python train.py --norm="rmsnorm" --rope_fraction=1.0 --decay_fraction=0.942
Each number is 128 + 32 x the weight over its row's rms, rounded and kept within 0 to 255. Layers, rows and columns count from 0. The size above them is the row's rms in percent of the matrix's.

# layer 8 MLP down, 640x1728, rms 0.0515, rows 0-63, columns 576-623
size [ 99 101 103 100  97 101  94 101 101  92  96 101 101 101 103  99  98 102  97  99 102  93 102  95  96  96  97  98  97 100  98 103  98 104 100 101 106  98  93  96  96  99  97 102 101  98  99 102 100  98 100 100  99  94  99  95  98 100  96  96  96  96 105 100]
[[124 129  71 126 128 134 114 145 125 128 136  91  97  97 107 179 121 113 101 144 150 141 129 168 148 119 143 162 160 126 122 139 190 122 105 102 110 120 109 106  91 134 113 131 105 138 105 100]
 [ 96 100 127 175 124  73 128 106 168 128 121 127  95 107  73 111 174 109  91 123  46 121 165 176  73 123  80 108 131  85 108  82 177 170 106 112  92 117 185 133 153 124 128 109 175 172 152 120]
 [129 149 158 158 135  88 108 159  96  99 195 169 137 100 137  95 135  87 135 101 145  67 154 118 141 128  91 136 170 105 152  50 195 112  79 100 119 113 162 126 107 169 195 161 185 111 179 118]
 [ 92 107 112 180 137  89 108 151 115 101 159 105 145  66 139  66  79  73 130  95 160 148 118 163  96 196 124 124 108 151 108 122 103 116  72 144  95 179 163 125 107 115 153  86 121 117 139 122]
 [137 152 118  95 130 124  75 131 112 163 135 106 147 129 123  89  76 114 189 106  62 158 146 149 142 152 138 174 140 135  63  95 116 155 118 152 173 152 133 123 127  94 141 109 114 144 128 131]
 [145 143  85 172 109 138 106 145 121 139 105 104 101 100 149 121 148  82 145 149 114 156 151 101 138 161 140  79  78 115 144 144 146 147 111  94 158 142 122 112 111 154 149 135 157 166 103 111]
 [123 147 128  88  92 132  97 125 109 134 150 132 169 132 153  25 156  79 115 136 132 137 199 121 150  90 109  84 155 126 117 101 168 129 105  92 126 135 132 147 167 116 165 127 112 160 171 108]
 [167 108  73 115 155  99 106 114 130 136  89 108 151 161 113 161 164 123 171 112 126 140  78 158 128 153 135  83 155 125 112  95 109 181 116 117 100 114  74 112 151 128 144  86 127 132 101  84]
 [121  96 113 119 122  32  87  65 111 152  85 111  88  69 159 148 170  73 159 161 131  95 133  93 112 144 173 167 189 150  92 123 136 152 152 146 115 177 195 152 103 142 138 103  83 153 145  91]
 [134 160 103 190  95 116 103 154 111  85 121 136  84 161 123 122 128 100 124 131 108 105 109 106 133  84  92 136 106 148 109 147 120  98  94 186 158  90 140 142 108  55 141  69 107 118 107 161]
 [128  86  81 107  86 128  99 126  61 128 130 106 181 116 170 164 151 139 165 130 133 106  89 163 170  75 113  84 119  94 158 131 146 111 122 159 123 112 103 115 127 130 175 108 136 115  98 165]
 [ 90 124 103 132  90  81 123  98 137 127   0 126 118 168 127 120 122 139 161 123  95 135 194 103 161 104 125 124 164 152  83 139  66 155 179 126 149 106 155 135 178 125 136  94  97  99 109 128]
 [154 165 140 129 117 105 139 185 108 116  77 139 128 126  85 150 118 109  87  97 155 144 158  83 174 133 116 141 108 117 189 128  87 120 143 144 138 160 170 117 141 113  88 153 148 146 135 161]
 [124 134 124 109 173  76 156 138 139  97 149 129 149 105 151 103 170  91 149 180 176  83 105 150 144  98 149  86 163 152 103 107 171 189  34  90  92 118 140 117 179  75 148 108 119  91 147 139]
 [143 128 147 167 104 196 152 133  83 166  86 134 178 143  56 104 132 125 106 123 159  92  93 133 102 116 125  93 155  89 147  45  91 197 151 165 175 110 125 134 143 144 129 100 145  91 188 172]
 [105  82 151 143 121 143  98 142 139 111 179 125 135 179 138 107 148  80 155 148 105  92 147 106  90 124 142 146 132  89 142 128 101 103 111 122 133 112 100 142 117 108 171 157 159 129  90  80]
 [183 152  91  94 105 104 121 122 131 121 114 161  65 145 189 111  93 126 120 139 102 142 144 112 191 176 131 123 129 148 136  15 128 105 123 168 137  85 137 179  65 127 153  99 148 110 202 108]
 [168  68 116  96  60 154 183  92 122 116  98 120 143 130 171 125 116 121 125 115 104 119  80 121 134 144  73 138 124 110  68  90  86 156 154 155 107 115  79  43 173 106  73 119 158 109 142 159]
 [126 145  96  92 126  73 153 131 107 134 152 102  82  76 118 164 151 131 149 135 154 172 137  59 153 129  90  74  94 200  99 107 119 140 124 189 122 129 150 181 120 150 110  83 153 160 147 186]
 [ 82 122 108 130 104 151 140  97  66  79 157 142 173 131 173 172 150  94 112 117 129 124 133 127 106 200 118 113 163 133 168 141  48 184 205  72 143 121  86 129 109  95 121 123 133  76 131 121]
 [193 159  87 128 115  98 123  82 119 115 134 181  92  73 167 106 140 162 124 158 144 123  86  89  89 178 130 164 140 135  97 179 118 158 137 119 109 111 131  86 160  55 129 132 154 115 202  75]
 [127 127 129  98 127 159 129  90 167 106 146 129 166 103  99 115 211  94 159 165 155 144 110 158 118 116 138 108 195 168 121 160 127 212 127 113 179 103 184 108 122 156 139  31 139 176 124 142]
 [116  93 133 110  93  69 107 213 141 142 136 120 182 109 127 108  90 177 105  91 160 160  87 147 120 174  91 152  74 129 213 192 126 125 128  98 119  83 158 179 128 152 178 132 143 107 108 133]
 [157 123 149  71 111 128 120  96 165  87 115 174 118 113 120 154 146 145 167 134  82 128 110 110  83 164 208 124 138 142  66  89 153 126  77 168 170 130  72 103 128 105 153 216  92 116 116 148]
 [ 90  53 132  86 117 140 157  90 162 129 126  56 147 199 109 133  94 168 137 170 130 139  59 183 104  67  83  57 140 126 130 111 115 151 138 140 101 124 120 111 145 108 140  78 148 193 152 112]
 [138  89 133 176 130 150 104 149 131 119 146 174  65  81 104  89 125 114 190 160 159 129  84 116 129 145 160 103  98 142 139  73 130 114 182 151 141 127  93 116 160  91 134  82 149  38 119 122]
 [126  96 109  92 131  79 109 125 140 127 113 159  91  94 180 135 130 113 166 190 118 153  99 103 193 154 142  69 110  67 146 155 140  98 154 110 199  90 133 111 113 105  94  70  99  90  62 152]
 [137  88 195 137  97 203 121 159 156 134 139 122 107  97  77  85  98 183 141  79 156 105 117 138  97  55 142 177 106  98 111  68 138  56 186  98 136  83 145  90 146 102 136 127 213 134  90 119]
 [175 172 150 177 163 159 166  78 119  92 192 145  92  91  93 116 146 159  85 151  94 162 101  91 154  95 134  71 117  68 183 130 112 163 139 112 143 180 137 128 113  97 103  59  89 171  84 140]
 [167  91 176  89 145  82 154  81 128 114 181 124 151 196 114 126 117 158 165 141 137 113 146 145 158 180  50 109 139 159 126 139  77 128 125 112 163 113 192 163 162  57  93 108 151 101 166  94]
 [132 140 148 106 153  70  92  99  90 114 154 106 102 141 107 117 112 148 126 162  87 117  74 200 120 157  97 155 176 129 152 167  87 116 205  77 137 132  93 183  97 141 161  95  95 102 168  95]
 [142  73 109 158 155  97 115 122 137 142 116 119  87  87 127 203 124 100 111 152 157 120 171 122 145 125 164 134 119 128  83 146  73  97 149 104 137 148 121 152 100 122 151 175 149  58 145  93]
 [131 157 126 154 145 112 130 100  95 124 127 102 145 162 108 139 100 121 141 181 165 172 109 129 146 154 104 141  68 156 127 176 240 115 162 121 105 172 134 200 162  84 180  94  88 154 113  93]
 [176 154 146 132  90 123 186 119 156 138 156 138  53 120 132  91 122 126 132 124 130  82  96 109 148 161 185 147 149 157 110 127 112 112  70 138  91 106 149 115 155 135 120 122 103 115 112 134]
 [110 132 125 125 126 178 163 160 135  26 159  65 112 111  64 140 145 159 133 146 106 135 140 112 145 113 129 130 104 171 169 119 126 173  66 165  93 160 139 129 153 172  59 152 136 116 116 139]
 [ 89 169 158 129 119 115  76 220  71 167 186 155 129  81 113 117 101 123 128 138 122 119 183 112 164 121 119 204 181 153 183 118 138 140  86 129  80 110 140 136  58 147 100  62 160 122 112 126]
 [151 137 127 122  84  91  85 136 127 141 110 146 105 107 169  92  85 101 146 164 111 131  70  61 175  51 174 134 101 125 119 113 150 167 117 120 129 146 129 130 110 119 117 121 119 168 116 170]
 [128  57 120 125 157 155 150 112 135 115 126  94 149 114 162 167 168 164 142 179 145  55  83 133 192 176  33 119 157 130 105 166 122 135  88 118 115 135 125 134 156 143 196 133 114 122 147 223]
 [130 119  77 127 128 172 153 141 129 123 161  86 105  81 180 160 123 110 127 120 121 133  73 113  74  85 127 150 106 134 138 127 148 103 104 122 159 135 125 103 157 153 144 174 169 101 100 118]
 [ 98  98 124 196 132 176 167 115 177  96 124 126 196 163 109  97 150 158 181  91 116 140 168 138 113 119 163 132 206 116 113 161 145 181 120 106 136 152 112 153 172  63 137 110 132 123  94  93]
 [ 38 152 133 117 127 126 140 194 135 100  98 112 168 121 117 121 141 103 117 117 106 114 175 146 109 168  63 128 175 139 133 172 147 155 103 146  69  90 136 114 109 126 129 130  95 120  72  44]
 [ 89 112 172 123 176 101 106 131  82 135 168 155 102 151 109  81 116 140 110 111 116 122 168 100 155 135 154 126 105  99 143 135 145 131 140 131 189  63 105  81 112 137 174 113  81 162 168 135]
 [106 191 142 171 103 171 144 114 127  76 133 136 146 163 119 157 113  76 105  68 122 134 139  86 159 152 134 151  92 112 156  90 148 142 167 136 119 123  85  62 103 148 145 135  48 168 104 120]
 [135 162 143 183 128 169 109  85 106  81 114 105  80  90  75 115 131 169 117 160 133 157 211 125 149 134 127 175 121 113  72 157 115 137 174 118  61 133 146 248 148 150 133 128 114 112 102 108]
 [124 142 109 170 110 132 115  79 100 110 169 163 107 141 128 158 167  52 111 131  99 108 140  87 125  70 151 203  98 114  88 126 165 111 100 104 147 140  76  93 182  89 143 118  92 204 155  80]
 [125 161 128 160 178 113 132  76  80  84  57 103 185 105 102 154 102 128 149 162 165 158 100  99 108 109 112  91 163 154 162 177 169 145  63 131 124  37 162 107 138 171 175 165 172 122 155 115]
 [148 141  37 129 143 107  82 129 154 143 174 123 196  71 113 129 129 113 100 176 163 168 123  99  76 150 113  93 166 126 145  84  87 114 118 126 155 108 107  96 131 123 125 162 175 100  80 132]
 [112  88 177 111 158  93 126 173  97 130 168 112 120  56 141 149 104 119 144 172 153  98  85 132  86 141  85 106 132 100 114 179 126 106  96 144 156 115 132 114  44 127 161 159 119 163 166 142]
 [126  73 144 164  92  59 145 109 165 181 110 142  90 135 139 112 166  81 126 131 167  89 150 163 166 147  98  94  91 155 140 146 130 137 107 169 149 104 132 168 154 160 180 104 126 177 141 123]
 [122 140 102  96 158 151 130 130  38 103 157  52 113 126 182  94 129  98  91  97 158 132  71 133  91 171 117  95 163 109 149  74 164 115 102 153  85 138  94 148 128 131  65 144  78 121 103  99]
 [122 112 120 132  49 131 162 168 107 128 170  92  28 128 131  95 124 113 140 161 114 126 104 118 127 163  97 115 102  90 164 160 193 131 148  83 214 178 128 120 105 107 156 134  70  90 115 103]
 [177 146 136 135 100 115 130 172 125 106 151 143 117 138 167 111  90 104 143  20 107 152 148 200 110 120 130 153  73 155 102 111 154 200 114 138 116  65  73 170 116 115  87 162 148  51 117 101]
 [144 167 105  51  93 159 131 128 143 118 114 130 129 150 137  80 137 118 110 152 130 172 156 136 123 148 119 124 173 170 138 127 140 191 114 146 134 117 109 117  93 155  70  96 211  87 207 183]
 [137 119 120 129 115 154  80 114 148 164  44 118  69 149 150 133 155 106 175 106 113  99 187 127 147 157 134 165 146 112 107 184  75  86 123 104 162 151 127 131 148 122 124 146 104 169  99 183]
 [180 122 143  90 115 160  89 133 170 113  60 120 114  98 114 125 103 158  77 159 112 128 134  92 186 159  92 121 124 142 165 148 115 138 141 122  97 137 116  85 141  97 156  99 100 165 114 127]
 [131 147 118 124 167  80 158 131 129 111  93 161  73 157 129  78  95 168 100  63 155  74 131 142 165 129  94  95 202 144 135  76 106 137 159 101 145 186 148 115 102 102 147 115 113  88 141 125]
 [ 96 154 138 142 132 132 165 120 125 114  85  74  61 142 147 208  91 154  82 180 113 173 206 100 147 123 141 161  14 167 153  74 125 217 162 130  86 123  85 159 133 131 131 161 135 192 129 105]
 [143 115 187  94 151 124 164 136 127  85 150  89 106 108  84 116 168 106  95 132  73 123 149 107 115 116  84  93 144 134 141 148 131 143 125 146 252 146 185 118 129 117 145 160 143 162 105 159]
 [ 72 107 112 114 112 121 123 160 128 126 155 116 142 139 148 172 100  94 131 160  87 149 117  95 168 167  43 132 145 169 189 127 151 190 190 186  99 112 143 145  89 133 126  53 119 159  23  88]
 [126 173 157 134 115 172  95 148 172 145 121 135 141 105 148  94  81 178 146 196 150 138 138  76  87 103 121 126 114 113 174 151 113 232 116 157 107 100  87 139 127 147 129 140 110 103 149 110]
 [129 152 188 106 139  79  74 133  98 124 167  61  68  78 109 106 155 141  63 152 156 112  79 142  81 165 155 157 153  96 178 135 164 147 135 101 175 155 156 184 148 141 161 147 123 130 139 185]
 [188 136 159 151 178 107 123 208 111  93  76  93  79 150 193 124 108 101  92  99 217 143 146 159 116 109 130  89  65 157  92  62 100 162 100 146 113  75 135 118 178  76 114  87 138  89 169 159]
 [128 155 167 126 132  96  95  98  95 135 190 125 143 105 146 167  99 195 170  99 197 132 149 143 127  96 136 117 108  72 161 114  85 178 160 121  75 138 143 106 194 123 145 184 112 147 155 115]
 [120 155 111 121 100 127 112 120 137 125 184 148 165 116 140 144 110 127  90 109 167 111  91 150 147  95 159 164 102 135 107  94 170 112 103 132 181 144 114 176 159 127 134 128  98 118 158 148]]